Weights of a small GPT-style language model, trained from scratch on English Wikipedia: width 64, value embeddings.
Each number is 128 + 32 x the weight over its row's rms, rounded and kept within 0 to 255. Layers, rows and columns count from 0. The size above them is the row's rms in percent of the matrix's.

# layer 9 attention query, 64x64, rms 0.147, rows 0-31, columns 0-63
size [104  89 102 105 104  86 122  92  85  84 113 112  84 107  96  90 116 107  95 109 105  90 122  94 117  94  90  98  97 101 128  80]
[[103  91  98 147  96  62 152 138  88 163 149 131  82 124 162 205 110 129 150 103 150 127 170 159 183 125 109 150  97  47 172 140 119 121  26 126  84 109 124 117  95 139 149 104 116 125 160 157 140 113 169 101 131  99  93 129 106 104 130 131 132 117  85 118]
 [112  98  95  84 124 115 140 166 130 179 113 114 117 125 167 190 102 136 182  77 124  90 146 145 215  63 151  96 136 100 123  95 116  95  98 134 101 117 145 139 130 130 109 159  78 138 154 175  98  93 162 152  83  58 115 161 135 110  98 141 170 164 118 150]
 [148 142 146 155 170 148 158 112 125 117 195 134 178 183  89 113  90 176  73 126 113 195  96  99  76 125 138 154 127 202 136 163  97 166 163 148 111 173 170 127 152 161 130 111 116  67  85  85 131 135  98  99 129 173 116 130 121 155 115 122  97 108 101 114]
 [127  92 121  72 126 139 127 163 118 189  80 120 139 163 153 145 131 103 115 159 123  83 135 140 182  84  93  79 151 148 105  94 111  98 127 131  95  44 126 169 160 113 147 158  69 111 149 181 110 167 125 189  78 128 112 153  94 135 112 171 168 156 106 150]
 [162  85 124  87 102  80 142 163 175 119 124 146 131 130 183 141  68 137 121 117  91  86 120 144 155 105  68  84 156 126 154 101 160 119  61 135 133 159 141  94 145  51 106 187  93 135 182 159 115  88  95 133  88 109 163 122 149 119  86 155 115 134 159 100]
 [126 132 162 111 107 101 121 161 131 211 145 151  78 120 151 142 146 110 115 184  99  48  90 146 137  58 128  73 165  85  88  95  89 115 122  80  97 117 126 102  96 103 129 151 102  69 151 124 132 111 109 134 146  91 143 121  78  82 105 163 154 167 115 116]
 [ 39 116 133 143 114  65 149  82  91 167 142 138 153 147 144 156 158  85 122 127 126 122 124 100 130 112 125 153 140 108 113 127 122 124 154 136 105  70 124 144 140 128 145 115  45 175 124 170 130 105  81 108  73 120  96 134 207 134  87  98  97  48 127 139]
 [121  40 130 125  96 124 107 146 144 158 114 141 137 192 155 146 110 130  98 130 102  71 148 110 184 119 103 134  93  65 119 116 152  86 169  94  61 120 115 125 127  99  58 141 135 132 172 165 144 107 133 181 116 128 109 133 166 133  84 174 179 177 146 120]
 [127 122 118 163 122 130 170 106  92 121 147 156  88 175 102 128 138 111 124 123 132 117 122 183 149 166  43 127 127 121 133 159 134 154 166  40 196 106 138 116 116 159 170  98 154  88  96  25 138 155  99 110 147 161 157 106 128 148 119  83 129 121 112 104]
 [124 188 162 131 129 167 140 165 145 195 115 112 115 126  91 145 173 104 141 119 147 155 114 193 154 137 110 178 122 113 128 182 165 115 120 112 151  57 100 106  61 152 128 141 157 111  89  93 155  67 125  97 185  97 144 166  82 134 132 120 132 187 115 107]
 [173 115 132 182 131 117 146  93  54 120 113 125 117 168 167 162 174 101 157 217 153 159 152 108 110 148 125 166 124 113 101 154 104 112 115 132 153 118 177 146 129 154 133 100 110 177 118 117  62  47 107  88 148 147 131 157 104  75 147 118 144 152 156 167]
 [ 72  93 139  92 133  83 124 100 104 125 174  79 121 152 117 118  88 114 121 121  90 127 114 154 102  98 119 125  93 141 142 142  69 125 208 172 127 113 104  99 144 123 162 131  79 145 125 117 109  88 106 141 179  95  95 125 171 178  75  66  88  70 113  82]
 [109 124 131 103 123 102 139 156 176 161 173 105 141 184  87 152  82  93 163 107 125  64  74 119 108 143  69 118 119 128 135 168 197  91 194  89 149 128  85 136 175 132 105 105 166 102 152 111  78  68 125 120 139 155 155  95 159 113 101 121 138 129 152  95]
 [158 127 122  75 124 126 169  83 136  93 143 138 118  80 107 116 125 138 101  59 143 156  83 134 150 138 118 119 142 201 125  86 180 140 114 108  96  81  94 120 139 171 160 171 190 112  68 101 103 205 162 127 158 134  92 137 127 113 159 153 151 155 115  80]
 [ 97 102 145 153 101 129 157 100 138 124 170 107 131 168 181 161 124  72 170 114 170 146  93 165 145 149  92 137  79  88 129 163 184 107 132  57 148  99  86 140 117 185 141 140 158 112  57 105 111  79 128 148 151 146 150 142 126  91 117  95 145 129  98  56]
 [ 67 114  64  78  98 190 128 142 133 155 162 159 132 130 144  98  77 103  90 147 141 141 114 100 169  70 126 168 147  72 111  74 157 118 210 133 142  80 131 149 148 139 102 108 123 130 114 139  76 117  90 149 164 155 160 178 122 162  97 125 120 103 150 136]
 [158 126 135 133 157  80 133 163 144  60  85 140 118  87 218 164 153 116 157  95 196 103 196 159 159 138 155 140  86 123 106 142 117 153 125 123 134 166 135 134 131 115  82 140 120  94 167 144  97  83  78 111 154  88 139 164 160 152 126  80 103 129 149 173]
 [128  96 160 145 116  42 110 133 148  70 114 165 137  74 179 186 182 109 123 160 146 116 190 190 120 156 112 135  68  75 134 146 130 187 111  91 140 116 161 123  96 100  99 114 141 144 139 127 136 104  87 109 161 129 146 128 164 115 118 108  95  77 159 133]
 [109  93  74  76 173 160 102 142 148 136 129 107 132 126 132 152 125 126 100 169  94 113 127 122 131 109 146  84 205 177 133  77 126 122 175 149 100  84 121 171 139  90 125 152  80 111 133 199 110 143 169 157  57  87 116 129 130 148 111 186 173 136  95 162]
 [ 94  73 156 127  91  68 111 113 137 116 106 178 106 112 187 158 183 124 170 129 106  72 172 137 157 143  87 110 119  81 124 167  76 142  63 114 143 132 125 115 161 140 173 147 101 168 164 201 141 112 100 101 153  98 125 140 184 129 111 158 121 131 104 108]
 [145 185 135 135 124 158 152 107 111  95 172  83 115 102  99 122 120 140 143 132 169 143  97  90 112 118 121 108  91  61 124 185 150 131 169  41 127 140 124 127 100 178  92 124 159  68  78 127 107  98  77 159 178 152 169 139 150 118 109 109 112 180 138  80]
 [137  98 152 101 166  62 114 164 181 133 114 128 126  48 165 168 153 139 116  90 158  81 119 209 155 136 179 128 142 144 136 137 122 116 121 105  75 169 106 141  97  98  87 131 149 144 147 199 106 115 116 160 141  88 142 161 169 152 115 173 153 165 120  99]
 [133 167 168 128 127 199 162 166  89 106 131 163 114 108  82  94 114 186 112 120 170 167  96 106 144 160 143 179 127  90 144 137 155 125 125  93 185 166 107 159  58 159 129 125 153 116  83  88 141  83 137  86 162 155 164 118  78 128 176 142 160 117 125 163]
 [134 180 122 108 120 178 160 122 123  90 182 125 111 133 102  77  98 143 132 174 152 177 126  69 168 164 116 178  98 109 132 186 172 101 117  87 199 153 149 168 133 128 119  88 159 158 143 111 152 134 104 131 153 165 161 105  60 118 182 125 143 147 158 104]
 [145  90 117 100 117  62 131 145 142 165 106 109 162 132 182 137 152 108 134 113 128 118 164 184 177 129 117  54 155 136 126  85  76 133  94 157  68 100 147 133 173 103 117 109 113 155 188 153 133 154 142 142  85 119  96  97 221 137 106 134  83 124 122  97]
 [129  97 127  99 131  78  60  91 183 135  96 121 159 171 143 128 106  71  90 131  68  70 113 124 119 110 128  88 136  99  82 120  80 142 106 110 132 131 138 115 184 114 118 178 121 123 156 182 130 146 124 179  93 135  91 102 170 101  71 154 180 117 134 168]
 [133 142 164 149 120 101 169  93 117 134 140 106 140 186 183 183 113 136 124 125 103  97 158 101  95 137  86 108 143 169 105 146 147 163 114  91 134  78 117 118 188 184 157 139 142  67  68 124  83 190 115 147  66 105  91 152 144 138 110 126 152  87 152 181]
 [157 115 119 145 157 107 152  97 129 144  75 191 115 129 127 100 132 147 138 170 158 177 124  80  90 129 152  80 146 175  84  97 125 148 125 131 157 114 150 155 207  92 153 112 132 129  74  99 127 197 211 121  67 135 157 132 153 115 103 142 116  88 124 160]
 [149 136 132 112  96 165 142 156 135 107 126 132  94  93 128 120 165 139 118  83 170 148 128  86 160 146 147 106 143 159 121 115 195 146 110  85 107 109  95 131 180 203 164 163 199  94  70  98 122 177 165  90 135 100  86 156  97  96 134 163 150 157  81  90]
 [147 119 169 125 162 117 107 110 123 102 121  84 171 107 146 127 118 118  71 120 132 109  85 156  90 115 153 105 173 190 137 133 103 164 138 128  78  93 110 123 204 164 164 147 126  93 127 182  71 207 112 167 101 136  74  98 196 145  99 128 123 123 113 123]
 [ 70 118 123 154 134  91 128  69  92 140 137 129 140 174 154 140 160  67 154 179  97 119 133 136 118 118 115 137 130 116 112  97  75 152 176  94 138 105 137 115 201 125 192 148  79 125 111 121 127 106  68  69  96 105 113 156 180 173  77 110 101  82 137 128]
 [ 99 105 118 173 101 144 150  73  64 105 125 165 143 211 141 112 168 115  81 156 148 138 133 136 107 104 130 146  90 131 122 147 109 171 108 123 138 122 157 100  55 139 160 125  78 167 117  81 114  37 104 114 139 133  74 180 148 137 124 141 116 141 148 170]]
# layer 9 attention key, 64x64, rms 0.142, rows 0-31, columns 0-63
size [102  83 110 113 111 114  74 109 117 106  87  82  73  85  72 104 119 112 107 117 118  93 101 108  91 100  99  89  97 101  88  97]
[[180 173 158 119 100 160 133 137 170 182 167 144 130  74 109  98 113 165  99  88 166 145  61  89 103 138 158 143 126 188 170 156 151 151 160 146  98 135 108 138 136 148 170 119 167 161  66 124 110 139  92 154 167 184 175 111 117 174 127 138 111  87 151 103]
 [104 139 130 105  85 143 115  78 128 133 176 158 211 107 166 142 125 169 128 109 120 136 164 137 140  88 128 101 139 168 159  92 155 164 181 103 110 126  93  82 117 170 202  86 154 166 102 113 133 159 135 168 164 155 112 151 196 154 116 120  97 144  79  93]
 [196 176 130 147 133 167 173  99 135 119 153 150 146 118 130 101 172 151 111  98 103 169 155  43  83 179 128 194 130 111 131 159 157 145 105 158 179 137 132 164 158 167 106 109 148 110  95  73 103 153 108 145 157 126 149 146  79 122 173 123 129  79 172 135]
 [ 86  77 110 112  78 105  66  82 175 139 121 120 170  84 208 143  91 112  87 154 112 102  98 166 167  99 143  72 147 154 141  67  86  95 167 150  83 152 110 109 132 156 133 140 133 147 141 127 146 153 137 123 114  86  97 128 171 136  65 129 111 135 134  95]
 [116  90  61 103 111 127  60 130 115  85 122 107 106 112 161  99 118  89 139 128 132 101 159 148 133 113 162  88 145 130  90  86 120 131 120 147 100 167 101 148 141  55 122 164 126 123 200 167 181 152 152 147  93 109 132  77 171  61  74 116 159 172 120 120]
 [ 94  82 103  93  94  79  66 116 170 139  92 125 131 130 155 142 108  96 132 180 132  77 107 166 149  72 120 104 130 110 153 115 142 133 164 128  67 115 162  70  93 107 125 111 111 160 191 118 166 115 134 108  89 139  66 144 180 156  81  95 145 123 107  80]
 [108 156 145 141 128 144 158 159 106 178  59 124 149 149  84 170 153 171 135 134 173 102 127 102  80  80 146 110 144 107 184 167 120 142 120 114 133  69 155 152 151 131 168  55  50 176 113 117 124  99 133  91 132  77 109 152 119 174 161 108 106 146 103 148]
 [ 93  91 102 155 139  86 171 143 131 176  43 125 170 137 141 153  77 119 163  99 116 108 118 178 154 173 111  70 132 117 134  99 113 134 134 148 102 118 131  89 129  82 134 160  89 156 165 164 131 112 156 147 116  36 135 152 193 157 100 168 136 112 107 138]
 [147  94 118 118  86 144 142 153  93 122 122 178  82 159 150 113 152 107 118 150 151 107 143  55 166 163 139 146 146  92  92 153 173  92 100  77 101 153 147 182  78 148  84  98 164 122 135 113 138 134 139  76 152 194 132 132 153  44  85 150 129 164 103 128]
 [127  94 133  85 129 151  99 114 126 140 106 176  58 112 119 149 171  73 145 181 108 103 149 140 173 101 147 118 138 128  57 163 163  83 163 107 127 131 119 158 126 112  84 123 153 147 187 155 140 119 165 100 103 104  93 102 168  37 106 138 177 157 118 153]
 [158 155 135 160 173 146 175  71  58 163 100 116 135 105  88 126 149 122 183 157 123 115 117  96  78 152  64 135 126 146 145  95 101 128 119  73 185 123 100  96 137 193 146 163 145 158 115 109 113 146 109  98 115 170 108 183  70  76 119 107 126 107 148 119]
 [111 173 158  97  98 103 163 151 143 111 124 101 105  89 135 140 193 145 136 113  93  96 113 130 122 127 100 187 151 113 133 166 148 126  80  85 136 110 160 151 122 172 149 139  69 100 142 108 205  58 130  94 217  79 126 176 143 135 123 140 145 112 161 124]
 [132 110  94  88 148  69 128 226 153 133  99 131 109 131 166 169 110 133 124 155 142  76 200  78 138 163 126 129 152  80 157  81 177  67 156 106 110 136  94 140 139 136 196 116 142 132 160 116  99  93 132 127  74 138 166 114 128 114 125  90 152 139 143 109]
 [133 136 163 118 155 130 177 141 129 122 119 166  97 101 174 129 125 143 121 124 139 150 128 121 177 133 146 133 198 170  62 125 168 119 104 108 104 154  91 212 153 123  95 119 106  78 140  97  70 159 152 126 108  61 147 179 113  85 148 201 135 161 125 156]
 [ 90 154 175 153 152 160 191 124 122 128 119 140  89  88 162 143  83 104 194 163  79 101 185 121 162 182 136 144 147  90 109 143 194 132 143  70 161 119 141 143 141 154 176 158 167 129  74  91 127 116 174 125 110 107 122 159 129  90 154  94 132 117  87 150]
 [161 109 121 107 147 134 140 199 140 149 121 152  89 123 115 143 130 134 171 139 197 147 117 110 148 183 123 168 164 110 178 155 177  99 132 106 134 112 119 169  93 184  88 129 180 129 118 166 102  39 133 102 172 178 142 153  70  87 149 116 145 128 153 117]
 [ 88 117 117  95  70  99  98 148 126 134 146 164 135  88  94 177  57 140 185 106 127 112 127 164 190 147 119 113 105 117 161  81 155 129 182 115 116 115  92  91  85 157 148 129 107 102 164 114 170  99 210 136 126 130 166 133 155 108  89 157 137 175 121  82]
 [ 87  70 136 125  93 119  83 125 138  99 125  81 135 118 166 168  85 107 182 148 135 101 109 157 206 107 129  98 148  96 146  76  82 103 119  79 106 122 103  96 139 147 114 175 153 131 171 158 189 109 176 115  70  99 114 104 120  81  73 140 138 132 127 105]
 [146 140 163 179 109  93 116  81 123  86 174 138 181  90 158 137  70 164 139  72 154 167 109 115 110 135 162 148 149 149 146 113 123 115 122 146 124 142  96 119 158 220 149 110 162  96  68 132 158 162 179 128 155 171  81 170 131 134 134 121  84 105 164  92]
 [116  61  93 121 100 125  63 129 164 116  79 142 110 119 164 128 117 101 133 151 103  82 136 172 171 102 111 123 149 115 110  96  99 109 131 167 121 162 133  99 144 114  56 141 135 132 179 136 167  99 147 110  51 110  89  86 192 102  72 157 160 100 165 124]
 [134 148  75 127 170 156 154 180 133 139 146 132 143 185 108  86 133 141 120 111 137 161 129 119  97 108  73 140 152 126 150 136  85 176  98 150 196 143 157 126 145  88 185 142 123 124 132  82  84  72  90 124 101 121 142 117  97 199 166 107  93  57 174 126]
 [116 103 118 161 128  88 117 141 164 170  79 122 117 141 104 112 161  87  93 124 157 131 155 192 156 196 120 162 140 133  69 117 114 138  75  87 124 147  88  86 161 120 122 175 129 127 166 182 164 209 143  92  76 142 119 168 173 115 104 131 141 105 143 162]
 [ 98 153 111  97 149 197 153 140 104 113 141 175 170 172  97 118 164 144 102 122 151 187 104  80 104 111  73 137  92 124 113 184 143 147  96 129 185 108 108 124  76 143 122 125 152 118  61  58 102  89 120 144 111  72 146 147  80 161 163 116 142 120 150 133]
 [131 175 105 109 145 174 188  93  91 135 152  99 170 193 128 107 153 151 146 125 140 150 164  57 100 177  94 152 101 111 138 189 122 162 123 136 167 122 168 102 130 137 148  79 168 140  91 112  77  95 115 155  79 172 120 152 139 125 188 117 121 110 175 148]
 [163 119 137 111 131  43 114 160 156 187 169 130 126  94 145 109 120 164 152 161 141 114  90 184 149 125 191 130 129 130  98 102 122 117 130 161  75 126 146 146 179 106 106 145  91  96 168 173 146 164 138  97  66 126 119 143 175  78 113 192 131 150 113  79]
 [123 128  94 118  97  93  88 150 166  79 106 145 145  52 124 137  17 133  99 104 120  66 114 115 161 143 140  69 150 136 116  69  90  92 152 135  93 151 118  94 128 142 150  94 137 101 112 149 178 147 166 136 135 123 130 116 131 153  48 103 120 126 120 129]
 [131 110 142 178  74 133 114 105 108 112  82  81 169 165 198 170 133 125  82  92  82 138 137 121 100 103 135 130 121 171 153 107 126  60 116 145 118 118 150  98 206 139 101 100  99 149 172 103 108 159 108 126 116 150 124 207 185 140 136  96 101  97 137 152]
 [ 74  71 141 199 133  98  93 153  83 134 113 123 134 145 109  85  97 145  89  61 157 151 117 145  61 102 136 124 104 149 136 148 118 141 113 143 166 108 128 139 171 178 185 120  96  89  55 111 135 129 139 113 166 142 102 145 119 156  81 108  97 151 117  64]
 [101 117 121 110 158 152 153 154 145 143 152 118 103 121  81 154  66 121 100 120 163 130 153 107 168 125 178 115 129 154 119 113 194 154 129 129  79 139  58 107 119 140 132 171 123  57  64 119 127 140 161  74  63 108 112 131  68  87 140 157 122 151  66 144]
 [135 163 163 121 151 172  79 124 143 162  86  80 165  93 207 109  95 155 124 128  99 133 130 111 116  85 137 143 154 132 120  92 102 106 115 123  89 129 121 130 215 116 135 183 123 113 151 135 164 145  80 151  61  95 148 187 136 185 133 150  97  77 114 114]
 [116 126 171 131 104 152 160 120 125 160  93 123 119  71  90 136 121 154 121 136 172 113 133 200 179 103 122 142 175 163 170 111 232 164 157 134 152 109 157 180  93 148 159 111 131 177 113 136 120  77 119 116 108 105  61 183 146 123 118 111 125 102 157 108]
 [105 139  85 124  63 130  99 106  75  61  85 131 157 131 129  80 186 154 160 150 130 143 131 109 117 119  49 107 140 162  92 151 138 142 120  66 182  86 143 162 126 141 130 140 109 155 155 155 175  93 132 132 129 129  71 174 175 114 130 129 144 135 194 132]]
# layer 9 attention value, 64x64, rms 0.132, rows 0-20, columns 0-63
size [116  86  94 109  92  96 108  95  92 105  94 125  90 101 101 108  87  96 112 105 115]
[[128 122 150 115  96 112  50 147 133 163 126  87 157 202 155 139 150 125 129  79 113 159 129 154 102 112 166 119  83 181 181  89 152 176  92 116 120 126 105  95 118  98 142 149 108 158 114 130 119 147  33 112 142 154 107 164 147 153 162  99 110  86 116  65]
 [132 125 137 175 166 107 170  84 192 142 137 155 123 153  98 138  82 161 163  98  94 109 100 150 140 138  77 117  60 105 167 132 180 120  91 157 125 173  97 165 107 164 105 122 139  83  79 103  84 147 128  93 185 109 122 127  86  96 127 164 140 186 128 168]
 [132  74 137 141 173 126 182 120 168 126 148 174  96 212 159 148 176 143  89 153 148 122 159 133 102 133 117 136  87 123 142 125  92 110 146 156 170  89 128 148 117 132 145 167  81 157 123  65 103  62 104  99  69  93 140  86 100 148 153 146 104 170 126  84]
 [ 97 117  85  85  66 123  59 138 159 106  73 133 149 124 166 101 128  93 144  98 126 144 120 152 129 142 148 170 143 126 155  71 147 102 126 139 105 166  33  63 150 134 127  97 144 177 154 138 116 176 182 168 147 135 122  94 143 132 134 164  82 103 123 100]
 [147 112 150 117 190 152 123 100 176 138 136 165 149  90 168 157 134 144 129 116 132 115 108 181 162 145 172 101 154 147 175 127 159  99  81 125 100 132 173 156 103 180 189 121 144  84 108  83 184 148  85 168 131 183 173 110 127 169 125 144 175  75 148 152]
 [123 109 160  95 150 137 145 104 122 156 170 129  54 149 173 146 147  92 111 118 146 182 109 116 210 126 121 136 140  80 115 125 136 136  63  84 140  80 119 151 103 115 166  81 120 116 135 176 137 122  66 159 176 152 158 200 105  97 139 118 167 165 112 111]
 [136 132 203 181 113  88 132 140 127 148 178  96 153 146 163 142 107 160 140 146 104 161 135  83 100 141 157 110 100 181 128 184 126 119 174  95  99 130 148 147 151 167 129 178  96  76  66  92  85 126 173  79 144 136  75 124 125 175 148 129  92 151 172 118]
 [155 115 198 158  82 124 159 128 101 110  97 139 169 120  85 170 152  80 135 126 132 130  93 138  70 113 101 133  67 122  79 160 168  92 145 106 143 171 150 125  92 129 128 142  93 167 128 177  76 190 186 140 114 141  56 120 136 135 145  96  81 107 130 134]
 [112  95 156 126 160  79 164 117 164 112 157 127 140 107 117 118 171 153 108 158 179 152 141 150 115 116  34 158 122 105 115 178 166 102  72 108 125 148 156 111 111 187 118 123  96 130  89  77 149 122  91 159 151 171 108  53  84  87 102 121 174 154 132 120]
 [114 154 151 138 123 136 106 130 159 116 170  99 103 111 152 110 116 125 117  60 123 158 178 178 127  92 130 150 201 154 143  84 108 146  63 107  98 107 120 105 162 169 140 205 108 173 127 106 112 171  74 155 106  96 146 176 149 145 145 104  77  82 101  94]
 [174  76 150 142 161 122 130 165  89 120 134 147  57 115  99 116 112 128 136 139 133  80 137 125  93 128 113 166  57 143  61 190 133  91 120  94 185 123 154 186 106 122  79 161 121 164 115 142  53 133 127 126 110 139 176  74 118 103 140 143 130  92 124 154]
 [136  94  89 111 153 128 129 160 194 125 177 154 151 192 119 132 138 109 159 124 171  94 118 175 146 147  85 125 160 117 126 158 158 116  85 156 147 122 164 170  86  86  99 138 153 154 111 163 113  59 116 196 199 128 159 113 129 135 100 127 201 145 118 150]
 [ 82 166 147  85 121 105 146 134 149 130 146 150 192 132 137  96 177 124  62  81 106 112 153 149 112 199  93  98 122  63 188 112 165 115 115 139  98  93 138  98 110 103 201 110 110 143 107 115  81 103 108 113 170 110  96 119 120 144 118 142  83 178 113  88]
 [100 127 147  95 140 167  72 129 121 153 166 178 101 224 138 131 134  24 122  91 144  66 121 117 125 125  86 127 122 109  84 148 143 146 103  99 146 119 151 171 120 132 126 126  89 126 133 173 113 207 113 130 119 153 155 127 140 113 107 114  99 191 113 145]
 [101 120 164 124  69 124 115 109  78 171 124 157 181 138 139 196  97  96 124 146 142 170 143 140 119 112 121 137   8 174 119 133 139 182 117 158 131 122 131 136  90  89  96 138 107 181 129  69 137 134 154 147 115 138 117 161 104 134 147 100  69 121 166 149]
 [155 159 166 143 134  96 148 112 124 166 120 103 111 108 107 158 119 141  92 217 132 113 188 124 115 176 109 136  57 134 143 114 152 128 145 152 174  98 157 140  68  90 159 158  98 139 167 113 145 163 155  64 160 142 135  82 117 173 181  69 103 138 147 131]
 [ 99 128 151 152 162 122 144 143 158 118 153  92 116 113 118 115 142 122 196 167 141 138 128  89 106 171 129  77 177  89  75 157 184 143  64 145 102 110 128 187 134 115 105  71 115 193 137 168  63 109  98 170  85 136 157 146 120 118 146 184 150 123 106 138]
 [ 99 123  98  99 140 145  92  95 143  75 125 128 118 151 148 116 173  78 136 199 155 123 135  70 164 136 145 170 113 103  92 147 127 136 102 199 119 109 165 126  76  77 108 133 139 150 157 182 158  43  80 118 117  82 144 162 174 121 127 119 159 109 149 110]
 [164 113  65 127 194  97 204 108 115 136 106 148 127 172 140 148 107 136 118 191 191  93 121  81 186 168 121 125  85 127 105 163 132 120 111 159 191 124 161 194  79 117 126 133 150 107 104 139 168  98 129  79 122 141 132 110 126 123 138 116 134 160 134 181]
 [129 104 186  82  54 102 105 134 155 120  78 139 188 124  72  54 140 116 139 123 125 163 146 168  98 106 141 159  84 165 152 137 121  93 118 137 108 168 102  64 146 143 117 112  99 130 148 122 111 167 157 195 126 121 135 105  89 160 104 186 144  91 113 104]
 [108  78 120 129 151 134  89 141 168 194 191 119 124 134 122  72 147 143 152  76 103 158 105 182 133  61 127 145 194  82 159 136 102 146  96  80 125  99  93 111  94 147 124 134  99 136  94 177 117  89  83 196 127 118  87 139 139 131 136 135 157 137 149  92]]
# layer 9 attention output (transposed), 64x64, rms 0.134, rows 0-19, columns 0-63
size [107  91 105 106  93  91 105  97  88 107 101 121  93 103  99  97  91 100 107 111]
[[102 122 173 129 182  97 156 117 139 170 132 130 133 165 124 156 170  79  88 121 158 122 116 198 178 127 112 120 118 155  88 156 149  89  67 107 159 117 170 122  85 105 173 125 113 165  97 143 187 128  37 111 154 132 168 142 151  98 180 130 125 149 148 117]
 [137 146 156 155 128  91 141  82  88 163 174  82 153 153 174 179 134 163 105 110  92 145 153 109 112 145 169 137 133 117 132 103 121 122 141 109 121 120  95  83 117 140 139 166 154 107 147 138  41 131 128 128  73  71  81 146 130 216 112 171 164 177 136 170]
 [130 157 128  71  95 106 124 113 117 135  76  98 107 134 141  66 116 113  62 142 119 126 115 123 163 115 129 188 144 217  90 163 120  98 100 118 107 122 137 133 149 124 124 194 110 122 161  62 122 162 125 121 133  79 138 108  88 180 114 108 163 151  76 189]
 [119  72 124 166 126 128 112  81 142 121 153 128 115 131 145 128 121  94 144  97 106 157 154 141 130 141 130 125 109  48 169 144 153 177  87 126 190 150 180 122 145 139 141 121 201 162 137 134 154 127 113  96 133 101 124 134 142  91 198 108  57 108 111  30]
 [106 166 138 140 131 113 149 123  90  80 132 132 121 128 131 187 154 113 118 101 107 124 145 147  83 158  86 140 129 102 129 106 144 127 103 130 100 207 116 178  87 163  95  59 103 100 152  93 132 106  48 124  80 121 128 146 138 112 134 106 202  96 116 211]
 [127 127 144 109 156 125 124 128 152  94 147 113 128 115 127 115 123 162 205  46  87 115  93 125 145 149 110  99  94 153 110 112 145  89 148 120  88 134 110 185 131 100 125 108  97 139 155 180 101 166 170  83 110  32 106  96 110 160 156  93 174 188 134 154]
 [104 170 166 118 147 109 139 104  88 138 136 104 158 127 112 125  73 114  57 142 124 104 137 121 160 103 154 151 123 202 110 129  93  89 119 186 162  96 105 133 110  87 148 110  87  92 129 131  57  58 108 149 106 178 140 120 136 183  95 145 200 138 148 137]
 [156 117 156 111 135 116 100 113 121 126 109 154 169 130  94 131  61 149 110 135 152  71 162  75 174 134 130  72 133 160 122  73 134 179 118 143 175  93 130  61 168 176  84 113 110 111  98 115 126 134  82 196 152 187 122 144 190 100 130 131 104 127 160 137]
 [153 143 110 139 105  61 157 115 132 112 123  62 160 146 118 110 115 178 133 117 122 111  99 154 120 186 120 120 119 198  97  73 146 140 162 129 120 125 106 110 167 159 155 158 147 136 112 130  50 156 127 138 127 105  90 128 174 194 103 107 163 196 137 198]
 [ 78 114 147 143 114 110 162 141 129 116 177 139  94 166 135 115 181  90 108  57 154 129 109 187 142 140 127 136 114 115 179 142 124  63  66 131 144  89 177 164 118 120 149  84 115 215 113 110 114 107 113  73 132 100 165  82 151 112 122  96 123  80 122 147]
 [124 115 138 156 109 106 101 131  94 115  92  80 118 118 133 112  72 150  93 118 116 130 161 106 121 102 142  78 157 135 116 123 188 105 176  97  89 113  89  98 201 107 115 142 146  92 101  77  65 196 123 193 146 125 148 119 174 154 106 164 164 163 164  86]
 [183  69  95 120 144 120 139 145 192 107 106  90 129 148 130 111 149 148 143 141  89 137 144 113  78 163 127 120 192 137 109 114 193 166  84 125  62 142 115 158 118 127 127 109 182  85 112 146  63 185 108 157 125 147 102 120 126  89 136 158 140 200 104 153]
 [126 140 112  90 129 112 108 127 153 177 130 168 172 159  82 122 138  89 135 149 159 124 138 131 148 173  57 146 120  95 129 166 172 145  70 127 115  74 155 121  80 179 185 154 183 156 151 131  88 151 128 155 121 108 124 168 128 161 171 127 104 119  57 187]
 [202 110 129 103 112 117 110 134 106 127 172  74  97 138  71  80  85 147 130  96  94 125  89 111 190  96  98 132 151  78 114 151 153 173 133 141 137 102 115 131 136 121 117 154 197  81 126 160 135 227 135 153 150 123 123 158 135  81 144 150 114 118 180 133]
 [166 124 150 155 116  98  85 106  93 155 138 119 112 103 163 126  91 101 103 185 162 115 184 126 172 150 128  87 117 223 128  61 121 115 101 125 149 130 112  86  86  79 155 148 108 102  72 116 192 117  72 133 160 149 152 167 130 133 157 127 110 167 111 134]
 [130 169 149 111  97 121 105 136 119 151  93 168 146 117 105 193 108 121  93 147 166 127 174 101 204 103 170 114 114 202 120  99 132 162 114  69 108 140 118 108 130 114 113  95  77 149  96  60 108 140 133  72 127 122 163 177 129 183 121 148 150 179  99 101]
 [153  96 128  88 199 105 108 146 177 119 113 132 128  76 116 164 125 144 157  53 116 149 145  74  99 164 104 132 135 107 138 119 185 102 145 160  97 120 133 161 170  83 145 171 144 122 130 152 107 134 152 178  99 188 149 117 156 105  47  94 151 169 158 143]
 [164  94 142 105 105 121 110 178 213 143 101 146 106  74 115  80 155 145 127 152 174 172  92 105 106 118 164 152 134 159 128 151 170 119 143 185  97 179 141 157 127  70 132 148 106 148 158 147 193 157 131 146 147 114 158 113 111  67 178 128 111 161 109 170]
 [160 170 140 137  97 163  99 142 105 137  95 112 106 104 132 168 117 183 146 145 101 148 167  79 118  81 149 180 135 185  78 119 146 132 153  99  68 147  70 144 118  90  92 150  76 106 130  91  79 158 154 153 128 143 103 122  94 156 140 148 145 170 119 214]
 [130 102 137 143 131 108 127  95 135 101 132 130 170 170 143  78 118  90 124 167  78  63 156 159 120 188 104  71  47 104 174 126  90 138  97 132 151 179 185  94 118 134 131 129 183 132 132 103 138 103  78 143 107  82 134 151 165  79 114 127  79 121 149 106]]